config.yaml
d_model: 64
activation: "swiglu"
norm: "rmsnorm"
norm_place: "pre"
rope_base: 10000.0
rope_fraction: 0.75
init: "trunc"
init_std_qkv: 0.071
init_std_o: 0.0139
beta1: 0.95
warmup_steps: 0
decay_fraction: 0.621
final_lr_fraction: 0.05
batch_tokens: [16384, 32768, 65536]
train_tokens: 121000000
Each number is 500 + 40 x the weight over its row's rms, rounded and kept within 0 to 999. Layers, rows and columns count from 0. Numbers have three digits each. The size before them is the row's rms in percent of the matrix's.

# layer 2 attention output (transposed), 64x64, rms 0.205, rows 20-63, columns 0-63
106:469464541485486437439504514492517480470506531465416607471492495506443416518548536556471476508471494538522449547524462499529491487519486475464473460479464478575589463544589536544510466518490470
112:548498491492507522562449545478441469504492514519534472516487430553524488521524511526476533470614508574537441483581500558470505554472530474551427522486516466456503539480530433590533490493543500
097:517514489509653516504524458503532524551520493522466583446528516513455489519539453511493507506498506434541497551490495424415582480517512493519534454537495484574518506525501486516408508483508465
099:433513504457472503610478537563454531530489501498523498582491542452521563592505485458520542542518475544426429481431508511504479486459505467487457539503507474465515487558478503539520519473417468
114:566441479508474522421461483475505536505478517490445564508483459447482537519470466537542519561518493473559582497499553417510496523561549571463557472538514515500497520456506495464527419544513423
099:524508476489569519503499496531574505519497501475499454477501657492466502543471529553492551444452510529514517519527477529523529446454460549537573444517557463549504521436483480550457506556526484
110:501469503524470510530561520555592457521470523503503509475462489495407463553488520504522471541497530482561559359465504463508535472484470467524506489487579465509546507504526492558561470457451452
108:500540459469493517539490463494509468515520430469517454489557531509564465513514516416513472503501422547510528395421476460507493518491523467544470506547423539405441479458500559475481527460474470
105:508566544522476495492537571548533512462480486555529423425457538514498437515529400476472478481514450480524555474563535555512480505440436566519505505473548501542554477486476539566503458506532480
106:551404517475504502543570459469531512493509545441504492506557460500479548465494506545457520460475489525498578506498463515449511517536526500540447480527563509525579464482508477455634473534520438
101:556554490449572435453519502481475464574468562560509531472479454507506505495493464466562464534449482532475505505518528517483569444528498431480473540470565408450502502520456533425474491556494512
111:463526441496523448629512565583504486513511528561545474458535443510592523455503442510498526523513521527473478519514428531480482478469482486495510515522549590481448488551501517496557480458465512
093:515465494505432545532545484477535508598520620564475508508560518484485503494477513540458527507456390502489474517501493565517577529485488491593480431547529514445497488516500519492487469493463487
081:474437437534534472556480499509545433499496502574480435475555503507498437534496524511541484508494517507546468505453505476500506519446461447521473532461471516526471567488494563553416612419514528
085:524486524526517486594581475514443546545559553454539449527570482502520530472487504552471537508510539475489481478505461443497527479479450516435467530556493586515504545528580543589486488508515540
097:449527466411568453479468450464521439539509494449479484547552519440515479523484532430434437546542500524548480503504482475423523525497562491528458537465493560434434522478473477441511513477491466
082:552523476539408489560493481511474451560476523521455483487440424484487544518533520488496427473475436457566541506507515475554463553467501507510405527540442577533481488500509535507537502489468424
099:515484442546462475525494508507581554501506530597536517548452461419443525553517509507448474467420456433473515468508574441521508477440487514484496455504514498436475541488539445559471528507519505
094:485543508551536507523527477479440471544481494523488485490500559458509478529440455384536510413505449432587513442501548529483547475466433533461487510465546550494437474502487487422480516476508504
088:528416456516584534472454526465439519495456496445509533466531548493508429544486508510430533458516490500478487467554484413418469499458518541507475474527473505534498439548484516418465425492528479
104:468553476516493504531462475475464453543534504562560502472477443492503442524549552538427546455398480537465426532530554533516465542480489540513466490427586539506451481503467519458477480493463538
086:583495421504435599430498463463480524500507459493464517516483455469498554494460515450561543445548545553492476477481587501533519501496528515560505558526473497518551517567518493513521533463423497
094:461513457544441523499502554446449496526487479493532441526617425501542556457549505530529561481464454544471462465565503483511465477522545480514471463445484537488465504507598560513468530512535515
086:451454496460443462476467512593469498501502549509485476521477508569510461510471493530486457534473444461568469446532422512528480477522525479420502480418432428492480509540537607509492507504527480
085:535461513465495500481605515509511455528431549499498543569392501503519540544492528519507464449509481518496462463470493565492526475566526478512464514499447463425515435506515515532443437491421450
088:433545524499481399466435524530411538490511555544510522553512498444565497466511484463525515397444537503521529538553473525530477510548500535472503530515491568566519504528470488478575474485538502
081:533456493478453469427531489527470472523487528492498512545446493484553512496526549434493595405522453508596485489533559492489551530529510489550468549488530458466541487465505474492502565424570463
086:486455549537454530473550490542495548581519456467484497489567514472509521529511418478451491496455542430513562508518465483517586555539517470456504505432438444453516454498503480430525489516518579
100:507413453540538585500413456502532454479512489498500541522464497474448446515514477558469458498461496500485523450484449471462494567525512525541503542478544506457456487420495547450566485427538438
092:489455472485565532487499477532531419493541486462467439479503557548494424523533423554531523429472483488468541511504494481501456539516437511605538494516476560521430518456540478474539450543507451
092:462447575515494565396475522485533515432494576540466499487520538496466445470491528466455436512464519479518452475533509533547497539449422563510538510498565428453509540470497517516546517536538486
083:562483447544460502492519538550475483538526539450456499528511455415510518495463575423452497545528475508510509449500559454505498510438516559487542566514494530561507492416486455583545493518474547
091:515521473524452501509503440459502521531497462595433488524433447443467472502514513551456504458444426480519444531467571455519402502502515518577469493535469514566466492453510538502444522529483527
080:482463525507493474475441506537574557433506489482508558507502507517497437481505488458564521503537547553413490513494489455554465506452510449444485485395546465554515567515504499465555426488537448
097:510473490430459539446486487531475566501504511511495492530373543488469489491519482451520546561518539476591474493481567486467455551516460603529566528476498510522484511455481534456498480497575483
107:477490459520459591447461492535497463536451508440515523415551552506495502515573465551554482529489486535548439466556512485478461483470471501480500424481492476537580519468471575522550475439477460
085:492518449516463520457533458531545568400515489509501499442537495490470437475553484513509428415600519472518451492511455446501455510509535492543474546481446479533463493462533500559532574448502503
101:499506533435552497463527489494503536513526437480466567498462548509476506588535503462538552456513472483485489517456439474503435487567388457487581501541465445479523526491444535510542520457433506
094:519539480511509412548519483491522544586560466517556511541524467570479486461495498469583512524472541484512439462563397501510462502539441490503475445473495532513558490454540459495513579485525528
099:408534540525467483542571549531467538573507454445475474565517562533472481543442498523466469465525471465486534481537544568566448481463509456466483431497418524479507527527486550549498484496530500
085:507487579447516524455483543562481528401527461516473465540516571518523428490518417447502555519446525490540536439527555452492516556545499558490539485497539542476543499522467517443508550505516539
096:504475476529494498490486552488564537560515496481435499475540542475527435518495531501547428497498435441514482466508574549483505469488552572475421531527542507570472499479469510437408425449497503
086:447477441498477535537493516617500492451465444584470526480523540484514445457523479497514522478493558538494511549508445463514522530548466523463503484452466569535557489486512554480459443449586452
087:499522432517445526553413528418486447499498539485539534473476543512516529408457472530494510443523545523543505530445539398465465515487489495517511541495514514531432494446526493464435500576490464
# layer 2 attention value, 64x64, rms 0.305, rows 21-63, columns 0-63
100:508483486574498534588421455517541505525433555515468459478514511569514526469516463518452419487499395506508479490528463432464493488537433466533477499539477489483509505553462516462487560448538552
102:562447529453472548508513530601473450434533450557485511440523419484478498526588490543499515494485543511541548512539514494513452507494502514533428453486541501508486470435547499429469534427503510
099:503552433544465494561483484456552509476578507528473407511465529474479473479536444423519414507514493534472480570531598502492516513549512481481503542510495575533457491516473439533508567482520513
109:504514424461433465444538500512473493463457519474555515461556469533499458507508434558470548471468510580502503431491481573505565439424472499503496505420539475527513427504518494486467450500470442
101:535470560529447518459457451511510508440527598469493507549539498496467458443519528485466522528515559494498593532464441483504448448581556527462469447490506516484474502510571512503554527428482448
108:564530428452485556536477421477438466535508503479417521534419509483439516467519502492490537492458478521489557528540495530487466495502502582551493523473524422536485453492461480524544478399532528
104:535446487520545499523511533435575562511506480483534520523404441517552507501543532447477495506570507528543489517582536574533512493537456507493492396503495473536500539445528445530463457485473552
103:503438519528431518502494510496494444547492515407505486490459531515491537457483518565495580532464552408522481452525535451535486459588504553512542538478498474478445472500437464476578478511521560
107:515581475485490611478461507501469483481437526523485511542522514466514458514427387495478543454460455505459510509529500528562447424501471491530534470538444509472518542515585523531520464466492455
102:471448495497568488530480511433455477473506531485471478514553466479563502565472484503424493581570543521559504546464529483523453522518524500583482500485582457529528432583478473495517531514465441
103:466504549548488518467491517445427536528507498483440427524499535531522512521520510463501422469521525468466479502470627502490502488542419464494480553549514489471500582495498430486458565482534428
091:526465513505481503516465527438500523545409525468515517481440488457494483510477385472474532512458545543481525489516529481460423438485501514388526546472527492436443559493530531544441474536520523
082:546595473440523550428551505480507486545438512504520529568484537528421500519532454503497526497458511482545548453540470539527459474530532480521430523524483468543517472539395548494537443545509505
090:517475466541434519551479489477534518497513499530497495472496461438445471466495444465471484491436528534550517428579503474500503556479591598548587539536482500471445453464484565535523493483486531
098:498417441497514529501429472553537456472479472479563509529504547452491569480535470617467464449491488469440582498476497486569554491461516453488519432488505502452458507542512532466482477542501473
091:468521489482487491489536442504489561476447443507519516432528555545504566503538513612491493571526561553487462526490492500507419465531525452488563522547556491507535516494488511440484578535518426
103:481530518524517568498499581475490502523442603471538520498383463442492555500488556568503528478543533567512487433508483563453502529513510541551520579489474480463523538486484496485479524540518528
103:498499509436462566421489468478535557499462509513513453504525466505454534435404521516513494495528494548425489496480493474582514501509516515502503486525569556538495553437479579508508482560535399
090:513451529588544517519412516561506502578522457538447407542528497453440503481534484500476450472556528500508470529505550513484559488529508531478489509516475540494370506503446521483510511554520495
102:501500504516460524441473556530475510571516488544526506530539440533468530499472501543497548483446494574524477508490566499470494461490424534533504475486479431409433506534491464536413445565421516
097:537532531477502426506459467471463547470445562478499533408543519495481482528514501493505491539497533417500500452339465512518434510592492533476478487542528542486486500533498480494540484507527482
104:525508502481504558503519449470479439575468514502441557507503433477506478517419487556437540480490586449516492495458552510468507535465575515512580490491470484520461485588471513530521481501406530
083:525531528546507533516529505477549512522519461503530493562519504504538522584500444473443507532458496459570524479514561494509531503439433425512551526497520426603493498448537559456573460524448500
093:553477556526523480488470517478501571471513458442483516393495514421496439551483471488479568544528515455446490482459497430457507440475476474552496461556531537496500519475597473427508510486519526
096:452441478472500488563456520552470537558524459556555540496490530568577500494506486520502515532526479536503523492531537588483508519511395557524485447528479501596469501499555558510450456453526486
078:483459477431527533487483527528521594543458518551518613458492474465492540529526493507518552497521552461437458521509521536526543439472437514408517465443507555455521533467509520482535438493484458
092:468521522521492498479481533443524488476545530481477425515508462482497447490561507468460451453575489465476513419518533478530521456517472566444593505462574465543491501518566587547524482484448448
092:418388497501523502418455552472506475528386523537478433495542557480502522498481494465511468421500526486475451477517529500522468525506476468539489488524521457478478552549525494469520510561442569
095:497472498459551453511491521480480504606498426488516490493546541509434512460455567449514465591481480446493513467568546517554440430556539504517457529472467498537503492493440418546504503493520497
093:459538562425470432505483594541524524516492477527547478547405526545587493508457495433518490433485514541471548476516539540486480559529499452472441499485511468458543542506543477454511458501469482
082:453546556470499539601489518435448527423445471546534462484509489486485492447549484540445557497500481512504461559486546500527459537556512566507493475481569573534510509538504462405487540501500511
099:565550517494559539564480489462445505541472513526524470509516565519515573511481539527529565554537564556554533490533484502463432492540495489569536471466574485425556530521491454523486550552461487
087:443443494518471484470461582518482438502473482442478514611496461566539479534552512479567439502457446479548472543456444505525497487524462471486406457514500508524521452460501528485505480432480539
091:453517558509469480545467515454476553502521514562527549565572545486484518456445571483448479510534497511481527535561462517579470510529439407456457510512540496486554521435528454521522516486432467
104:496552476473538508504538550476407469488460494562409552472493505524474531533484497474494385515513485482505561535502463456526504484510496455511445492458450454553431547548474534524536443526427534
084:593529440478511548480490514521445481568491462490538481501476515464635525514491533426547471554529500424552544501471532454565465556551475486517476537493518520492566510479539487499520527514461480
108:526461494444575477571497595555499520467490532535493479480565534508562513465446503491486475578471461441526502437513445475483548436527480521514446489508482519439474542470555517539567510469566484
093:478459452502425543524607557561488501526550523508572516468496420506442544453523443525548494508488542469473492465496522432525475546479485487502453527442470493499485530482491554569572543456504525
098:537495527500424600451509553500498496518567508494483456477491458500521560569553516473441468567519516474538496481540474422462537440474545533436506513470525504567458458471564552508460521552505488
089:447494542484531404514513480480466512575538550480500520478541515522565545454477539456443497473523500492478547568511499483570515548506484565490407543503506469528484487476518551506471505499518367
093:488579513460476464463471476493485419511464505542502520481453510532436516522485488502476512496551479522514467539512450418528483516535414453488531441506507529553490533477443541491459558635558502
087:467520534506571480406449498503455519554474512505514556610528545534513487493563468474523409556541529466449562518562472521498495540481441494505443503561498546555489480531486484487503540463477528
089:530464564555477545472448474577433450508434486575492487511444467514446492506488514556481546497520483536492435512515524536573474504485483476494535499541544501447459443518472439586557429474507512
# layer 2 attention query, 64x64, rms 0.308, rows 32-63, columns 0-63
072:488512545469507468497497509459486532513498535435493528511503498473452559491443531484469444543470489466464506485361479522577577446537501507467459523491495559531586524544526452492587470487514538
082:557472507453502513520448459541555477514491429474537528489457564530469469560488473470569498481514471536488469505455488545557507588564513526492505505540489430453518454517437532492541612547462512
089:453522469492503488494547463531497528548562519481437592515531473468494529465524568498478459536471548507485622532448484485495564495482521484466457491442512541558499543494517473470531401469573484
093:496476486558468468527552513610449567526587515462481507563549457490496554479454450505509489516468486478479405511498560502475538459479452469455487496460467490535544454488515525511426532518459561
098:466478494501576466524495541506437519502583471429570482523533432468534548469523571524448460491489542557512466509502481443491548522466556513485486495562535526570522473434471486497466530412543498
076:461485519533451535480424539551517442525474509519525484468507523485422526438537477532427434529470497433462518477453489485506530488553550496453407525447476494457447524513567570439510501511455527
100:546503573500464522502533458397484552556550575561479487555456528476471489492528500440461473513517434451498467503473478546517511501508457532543491539490462432415473460494517516454438435545519510
110:547483554599487522472481518530555484475524473451478505489518532472474476543470506480463407463520504458446460530439483503530538525538535462534478517436405515509487557442516464445465487473602492
099:411492451549546491499483581536489445430493552480539535491510518427444537530460470513481491503523469519535526511491521508510525425473457485451543411581478467486491469542494537483492428439450527
106:458452488504559513445432504546501476488458490482444502477542493416482498531512522492553483502508564584583491509459469482448544500428510555494497531484534563485538533459430472482494515490578419
099:494470580530500537462560524512492570532565463492479529519448531446419507478499485431432432499510442448531521485417533514544551425454519438512493496436486457513470502506472481518505441511517523
109:498478470522526504520614509463517490505562470423443473494539499521510460487503463491429471477519497524530495513452478399578487517472474489552448540460531448439532507485436476484479497484433411
102:469567522501473531556571570450465500477447540574554509485516489484510506501462549573524518513491578407580461503526522507508499490518522500489589487514533485539554541488499455513476472538431551
077:539543502520512489474489432496593433450478479470510470470544530449494438467481512500543453520474513444513561486496570564431528429429478516513488523492534585485541544465441479479512556468461487
091:499487496543435570416505514466487480479528514548548541475499502449556571456500538571474531474511572485514560539571541443555526486499560458469535477540532522537484517496488468472488484454562422
103:453473520534588495484525393523517526483495527525514529484528555512446487531547488476440465463491496525497474529495478509561421565532512430512445546473494422439460501532550558453496497530427484
109:468540494420508524485511533440454524540566510523515486576466540490442510492596499512425394582471455477483523491480477531524483500527490504553506497481485447439423528521522509455469453509496546
093:524500555467493569484422456468471517496478478541532454482487508456506423409558503450433496468522500551506417488480498504511470540458503497552501493438541443443491475490571548423498481559520475
115:538500598479482533465512526467511506509543447504504446497442487589488436493488458517519506478565505485507415477549523557575479494493430443532501543445442466422486484453552478464489518537475529
095:495438528414529467482557459471476533434548479464506491511483571465486507450539470437484440541486459549434425462459515542577521485524476458545503466480453497546476465494552574491526483550514498
105:510533569484478443451508498558472492528413564448428452482521519564464487496510501401503511515520472534480513566438503492523488538483545551425499536533523453465528535543467558547493540546542508
107:486509440565528506506447512485531535567448539441506498509567499551473522535521521558408480418477581517477472500488480487472501488419521499536454409485523468423494447527492508494472531473459543
122:493514497457512543532498494515499470483518502485408531504459547518393468534495460517560501486519544477486515484485461533532527556539459477473488580498416506466477559502423384507494578457477509
105:451474525518470491522516537472440474440456453481494505499511506469520519464480577490540488514582532523510509540448460556401518476476465521485472510470401504519496490526417495601410517502496538
105:516485423471492473481412507535497479510409495572496513546448480505534497519503562532438513519528425511521477498497528510542434444529503404475509515524452452499494529498457460519567416436487478
095:523569459453429542490508473471507469545385555480543509427438550527485526514473520478504518574460488506528557444542535498517496454480522508522474446494546533443421513494472541450516433502504516
090:501552508437452556519490533464550407499451495487434414539518497540407460509435517489493462495547497526505421527513510523493508527502461503491505495490523463475506534451519431503465426581559513
112:443535511520539518474492512474499435521498503396465564479487437455551566457549477548522562496545551479509564561490533440460499464498500557517519436489529480530490457567432500551532455516507514
119:541493488594483515494477510530527526514496462582469480508451529565482434565553462482525487411527526537553525435545452492524546617502485488554495534483499504492435502491546548474512507483497449
116:526477482506502496541544492499541514529464499473498470532452572586438484530514486516464458646501394463468458487447524501552502489488507536502552561462482474494484516460528481509450482488550566
108:525501461467463549489509516508491407523517458528572529487534479575452482474564552559456426471525500503562504507499502472491487547516592486473482530437528597530507518550492486480565562530529485
102:512484507429499581534521463531529541461538485410385497420500503470517519512568471474502471600520535460502551519449500488451481453493453496477532544473596477508517483503477486476531492501473480
# layer 2 attention key, 64x64, rms 0.3, rows 32-63, columns 0-63
093:536427472432492517452480481457546498513505495521512451525528558592540480488478473452472506500507441535519510523590498472472512522540423517537407506465559526521424495449472529474496511557577479
088:496526500457539533456537456428438525504552510514483450585525550577416497510478492507468474553518490471466503508604481527484495508545400511516472515467546516510468536460517523420542515522540470
075:423521491507483448499542508513470516463488492403420520554511440530444493537484492487558505418537490540465492529414475445490461499463505516477580584487445483517535524552544482545514501511453527
085:432547496444522452534494470490500493486448482442445489524553523580417472506477470443510512531526471475420537521479477508457563494534409514457522565424483498539513509518510478485466509592465514
086:504495584486532483526562490505488523426512591506495496519515484603417466547504513485557538481448543528464506471487433565517497530538442551475547522511468476468502508491515452527541530566442553
109:501476591439436575462554411442484479529527480511463465484522527454487504482466458409492467512488481502528496559475462576536513525489555464575472561506483451465514504453549488537518461501485466
115:540528540399546514484539478465482535463501502542530492429527546554561471411524503462523443609437477438497500462478456506500502527572518520493445479498511447492519488481498528455539433525492506
129:494505492509520500454527459484517421453544477448476492492545512536468453523583497456471485544465454452445477472539428497587481498547488433588514565513543459505500516486506482470451486426445450
100:489507458499605485474439535465494463524543443460548568539539498567537582528470503543538524484560553500527476468522490468440500481476501471539518512436575468437458515459470488510509467542486431
107:494463521530499428504457565493504501569577507565506476521512471515591551448523554435526523572482476454539506545501494521580510508557578574429457494524524497506544460516492513533474471514502508
098:428493509562541435493515500573557460527488514581568512452506491534494516425525530519524530446476562480559465549495551432433530512415542468511540482486498486505477535529496531507500571495552499
095:467431451504519563493484438482589535476497519437518480476460415498443492533429492527558489458444498460502553520494480500497570549466378559490532523478533485457501494494498444506491539495520491
080:534487464470489409470516518535602474444516491398532517541496471507571486505545498517563572433445489511532497425462512464468499523498513552493489480493446521532523472500510514589476467474494557
080:495441457511519528404411545531512494532501470496595532383443523448518552429501490555459506472512487518475506532484481446554516483501545526553458504526559497471494448531492481481477497549520484
076:464580525524505454599478511517481479448477516471501441458466463477487504514521495526469466450469506501478482504461522476422469497376513507451514472518454512544468540534472493571559454464468591
092:509522534438484504455493502375479491502511450557506452591516545556490476484443481494476487529524528456536454515531478474483491518553467570543466502496520499489492446476485575503571584552551465
102:528501535441546508533525463481444507482503501548577470553524513614493473445556511534570469562456478424509463483528446511438516513534431512513468487464505482490537481447534548445531524548533468
106:514558554502481544540525447479533412519514540527532467522526493444489455472540498463518471492424515430560468539488438511512523567445469553512475469456498438576545455472480589517540504529527488
097:534491479443448530456600495453481535514521445492472521514514519429474467491542406433574490484493525460528574505550592542532473499508530493549548505529477462543519487519468514553553526511468459
159:486415584504518522534551505482476480482542497495434484517461496521487487506499478454466523525527500453419498481453481551539513517429519520550526571430449462445484549516549521530502400495461580
110:560484519498471534531482555514528549490479520457481563457516525538512441518552455481492535516490535438553525473521442519596513500528517487521521624519489484383424514514553498494537501514493467
108:522590517501525476475617471456499494537552461483504476492531485523447508470490565401504482547519470448475461541523449405519497504549473466485435465493542490455505469470449451565485477493497516
120:493480586510511485569448517542510510546507463533483483482483453576517478585504546512474549527548559492453427430490473547492503458495473497494533567425479494464427558508535492528547501498423525
086:525487564453501458463529498477464521497447468491504585557494492448494490529531524492562486503505495499588443460535532529569563472464504496419526475533510467542462470522452527548577555525562428
106:571489470447615523501500516469626438548502510491506487462568521534568558519516523475480500519572598546514497505492489520494524555480551549535528493518470529496530483526494496524482562487479501
102:479545471503480455543457518488510415497512485478555467520490450514442536559519496515466466545505534434488496540502443458435461537420565465462448448468524459410472462513476527536465477510422462
115:511523598503466491533528456527522480523540569465498476457492446570478410556543475476445464540529495459485482517495510595530572480487485463509522541462454469473505479570473409522507513448486493
086:478477519444444536499466466508453527557539510453571421490484523474416526478465486534471451522440540441456487490485533495470495458520547440529457479562483490533598499457503494408502525440510506
094:552457554516485485573468528458465489496479520392442466486430482576511472535526486498489472549509514547410469520449507480458506487559512591503471555477478539461511500443504484442485511440491460
080:530475531512552513481491432540450483521456572432473492486496544579473534483462490457552524542490514436457507486497461569558527529489589495470516511477429479509520509454465533544530446552444577
077:565507471502536434511599523550479540470542440503474570535512484496491473499505528531453463514466540540522421508519438449515413460524559516518459528537456543531473493506561484477491573475562465
127:515453590504465482531578524498529505523510498482452546472396471429502474606537505488479504514472469509531443522410496507561573540511446522549513552488464515455470517513513516466491482451467488
# layer 2 MLP gate, 128x64, rms 0.317, rows 0-20, columns 0-63
096:530427552444510555467430459539452522493492450450494473452442569491531517539428494506532531516510505529521520504475514492576504571540519449501505557549463433553529520465483538534556452538553470
091:476498437521533470489562559467490502557483513515555592517459443540451460498518505558457508502540547474571549499547456425480512519546505464548468545531439425440513524518485501502472523444455458
094:489546474464503497488452458497530502486548540460505424540564458527470461506492525543490405510511394472511509549547495496550443566433510490486503508505554542439515563533553541493491490498422450
100:508438540473561503508488466564521515480528468503493533568484527432567470554436549454467469559490476542503525507455491491576490554473501420456446556530517464455527523409510517494540552520519462
097:523504505517529502475442442512517513530607543466500518531463478488592470543551599499452530496520497521554473499462500494524480562609554504527526490477437453454470487536524459508499540436467504
096:509467558503513512465550461545485513461499512435534487484451476474487492534497514464521566566496485447479539512382498534496496462472509477426500612545524429515585479506480500547522503532503426
104:499534497544542423542513476431450549530556448484487590530546418523491523496541442458513489489522457524441526483479426499557524483497418523493491489485484517493503557460530476535444455477443562
097:547511503507472486483463496455500448509484463486451469463461536543506532496578481484483442428494535436432557448551432571554528538506480523477520486527449495526419482543515488435489498448499595
076:533428545484504484439516446521506464496472480519479583544519499544461531475427462517598523543581437541447531485486486546555549556515524496467518493461431474495497539483473495531570505546524543
104:543500506449451526506550546544509478539522464499523463501465593504493514534512453441611537548475473527527528562502556550578512490486439516481492508560484509526558462501477498536470456521406455
117:579490494538429501504482465469519529512606529476468460489503486487523419447477500530514487475448427513464453500574509442505385460526464582473501466504505538511471525513493501433477473511449509
095:526494530523551573483561505464549544487530546481412456501537508455512506496511489499540512532556509483472512540454514540522514531554471507492465546509436534503442657440503519547517476484556516
096:488487473498542457501455453480529454580517469550471479538396419542511445558571511505512556498496463554530457527510525513506562479568498521525495479508499562450530522385513484514501477532489470
089:531550521509482515544525482482546503503520504555533444470474482537495517466564414553602453475514515432500532438551563607532525513527437507481484528543501458482485482482517496524457495448432541
102:482527441524420540491478404427457528482452476580495507549502436538486480509534474523507454460504522531528474510535469413513441573552488471517511483421463486495508542465528439440474522496475498
089:610477491526475565532465491433520548532571521497565454532551550538468490449517470483457538535569459500496484499516532488491485458531409532500496484527500443547451504396533492508465537518490502
102:494461489480433516451436504487557491506483483486413584513490413559438455515523466576523498523524469454479501539470445510505479546518483494522483561536492470533484392447475521478535538436487515
089:572427488463502469512603493470489552486506488565468477585521407506481537433459447489556489492479561498446573464555504493520462551515507474533541503462490459457481514557478474492443503505503500
114:473480486546534485523455440471496544498471482559490508479592436570499443466522509444437507478501434514520446446455469494461508497534557493465480483438483504424494474495451503419452560467562469
110:443540437501472497460548533481457489479478431518553535517479507528455490501592420567524472446449509531446534499512487492517472458528499502512457490457483469487471491549548463443453454374481490
113:549503537507515518487545423425519439502504577457547493474463554455505470497469499526516504440577548514553424443579435460476500530506514474501512517565502517483564469416532517483511546495493479
# layer 2 MLP up, 128x64, rms 0.329, rows 0-20, columns 0-63
099:521490508482520485537426500478599498435506491524483535494540482446528511513544490518451455543481459479489476523466480473494508551448548461485537460483562518548497492336548466457558523528497525
085:456544447493559456484543527475505450551468484532620581530485434559489514527536536568456497494563505540544522484549435473491542509544513481504462510513431440443486529523493474514481494479450509
087:574426545466517519487495495510553545477537497405545490503432539437558491512550478445427539500582537581486529495537546455563477497507465474504537519538505455547513453465523477508508458529490523
111:520506525485590458460509521506487480498522434404527487549489430465472500478456521513471470540539482416479483521501471494505577487501545471417463539578543478488517473420506456447455472544497450
092:536510528459490509512525503466529460525555458450521456511510542493428554494544517467594446508526445405461473485522410499500551490501466520487514565541480498518525456418480538504528406537467502
103:458466581458496479461512491497572456550506506430521486488509518502491598491501506516496515512558514478522537537558468542522586380469554491441526502504417547470512512537489487548490463524549488
110:495592549496517479557478504477519529496530550503438497503490507491457504474572483501505465535526466414485475461449486462439497443438560572456501497444527509560491510545450553532529477547500600
103:478474468480517514533518480508545549500444504512539561490504507515529441517405540497496544588447541569524463514460549475474482544439507487559517498474561495459564534490504507539571524526514385
096:464470501488489499499475507515447420576476486508384520484521505497454529507506441574506530536556483518550530551476495528410499463445416553515484521491564452499431538476477524500502559459513505
088:513485512550562436519551478468523494430532507549532502512553556445497485435524470545497516467568476482422457442509435452498473553488443523480542497446501486607499536503522481444477541488556482
097:548476467463520529545534510562511483508554545488500516454489621520543511514462493496525538522526495521453510509501536528537555583541541444477533566575472486442459564471497570493517436530447520
098:506545484468517511484549530559524517573510517522565508581456530490505470489506502533446506511519496485524435548545484514463467431508499540567494487541555508542571460498527479396597523473479574
092:520584469514522476458480483475524388454551485486512527475445417498532473536558502489494533498534485476562539447549535414525509530517553542486530548474615480480491517488519449527482484482523463
095:469483547457544465490496470492523586443487537471571516498538565499560532516470543417473552491488467555563488483488452479506523519490552497485561444579510490440498447498504485541554460504506408
110:486538534530449519485419414370473522443452534496523476521508496487447489521467524522512512402482480502476453519532483533509440507559520504514458475552480592519483493495539476458469568487533492
099:439479497492509479487456496440509489601503498481462538543489516460529477577561566482524463546546461511423517480512514487477562386537415468516487492509536493517515566429537492499526532486457491
097:518472461500494528449450506456499488478501555534483451510539476489476511566462553547505517504407489498504489552516412531478467438574440470494508527596458489465458409442504505516536447467454502
104:474500554531498486538501439525470485514431552520593500548529515471488540523489552466533450549523437490426512530409521460456540498464456570598480536458489473452503473504458464530556503491510505
099:493420448456452526494456568547500477505569522473483505531459476471436491510548473518602428604491567459452544509470477470452516518502430530474531519506487513459493456499536497518547491488549484
098:497514538459485534477507504451455389522517525477470480489546519533583571475454534470512538509480489523514471568499445463476411500444580521483501531482554501498527448442434510540481441477522557
100:441490549436475475504502557553468584512555508513456529537479422528498544477522585466494478569470480519466452528396547491492501479474519540514483484441508475505504557589431477510505493515495540
# layer 2 MLP down (transposed), 128x64, rms 0.15, rows 0-20, columns 0-63
100:511426534514488543467537435490447520528535516455491441496498526520493458482510542477494528468503478500552464478483468464502537449536477504521464533518533493474581462644485601525523464472559438
106:499501459538577480506511491506485486511517503503476587524495487573456486539510563459428513519498495449633485514544483443508563499523543528493486512521500517487473513603473513533514531412433468
095:545402538532494553523581449475507466547500505582463551422453550471472549451500468454450563523482540500464477454471465489494536463504485474512545491539492441511445493468519441543482515523557518
104:514469502509394517487497466469506457588556477504496540487477511507565487495554542494494606482527488481477517502563493497497514462553454539477502470483410492471573449524537542479533513394513534
103:504474522484524495487537561446495498442471443512529476471505529519435481422497482428479540560503445492474516481488458521533501489547428431567493574486529512488487390475476513448540453579533484
092:570536489516494511553504552444462567529496519487524450560498551548508477536532497513487528469487531524478482427456526468466466612505420508519437582533515448559512523433446481523506523453510499
107:543545501523540483532453515415381509436449465437462476505569478519468491539495505461503445525532500466483451480501446502467573482462484566437484511450534436542529572477520472509497482473498501
091:521469487468522507589569505549521502502566557461537495565570556503477486456465412541474497523502460520456437513476469414454478513466536525518493478481494470457519534435514469546548494541480420
088:482456494491525512569516562554490483444466547502574480557479456544460428450483442529500468515465547539487496474540506411413531535505542465491490438472484574502549486480494481487432471524553527
087:552516471483476565479526468527450514503474505429452471534410422534517457549434547479481461481513531509569552494483555557499493498524515453503485518541451497522504505492406466521495416554439534
104:429504550616530472511549497475471467474426425534510476480482474457472507469491447454479505552537492513509514575455555540537460449446469512530522491482478545496549426457487471508503576501472452
101:474458530557525452494446447473442470430548512497492486433515494508489472502520535521559480516508508491530533475481559467515527532525470438483462532476441511455464542435529483556408484476609424
107:459550447533529495455450491495577451537468483531422467459451513493501497555598502460519457417452496577465549490490578479510546468489494529509548437523515540477562534518488535552523505506498500
088:535472539517572532531491485474535533553492579506518506478467514493520536498448585527409566510532480551482493551389508507506425506494510532485511573494541487480535493424492522564475494537443478
098:514508458485515468489412414409414525534466445578559515507495488407470510513486540506443490415528451489496453462501502465524466502508503497484514499497422548484498581493476483479472478491467485
091:526515529462506510475540538521528504437507524435506462528544483481541549506487474497478500562570441490500472523485487477402460494480510501527473539573439545491559458574537433530488528484625509
096:542497447482470512465520416498574558576429512530542544487537511506455507459454567517557506522486466513531483489458455506464475529481505504558511464568537516533437449522447483466544584441471518
099:518523464525543436532532471503533515522554510516494481475459549524492491437511472499455530488450477487516459441554497628481492416501518448401490475487485539544522459529555551482544496558571489
108:458424441443488487486474492521511456459547461464505474435461467472463504449513470513554522587485544467413480515572465457491479469501475556462500454546522573443482500518543578505551475476475521
099:575473561545511449467513527509514477537500493468565532518561525456521477476494546447518527561482576491487517557455557445524440499458500502454492501469525536521524428431479502524530382444513497
091:449526568496538541594532467482524539492537448505508538568491501512491487491543558480460472501551522505459493427467462531526519569556542540519549562428468490462475508406530536470472555525525537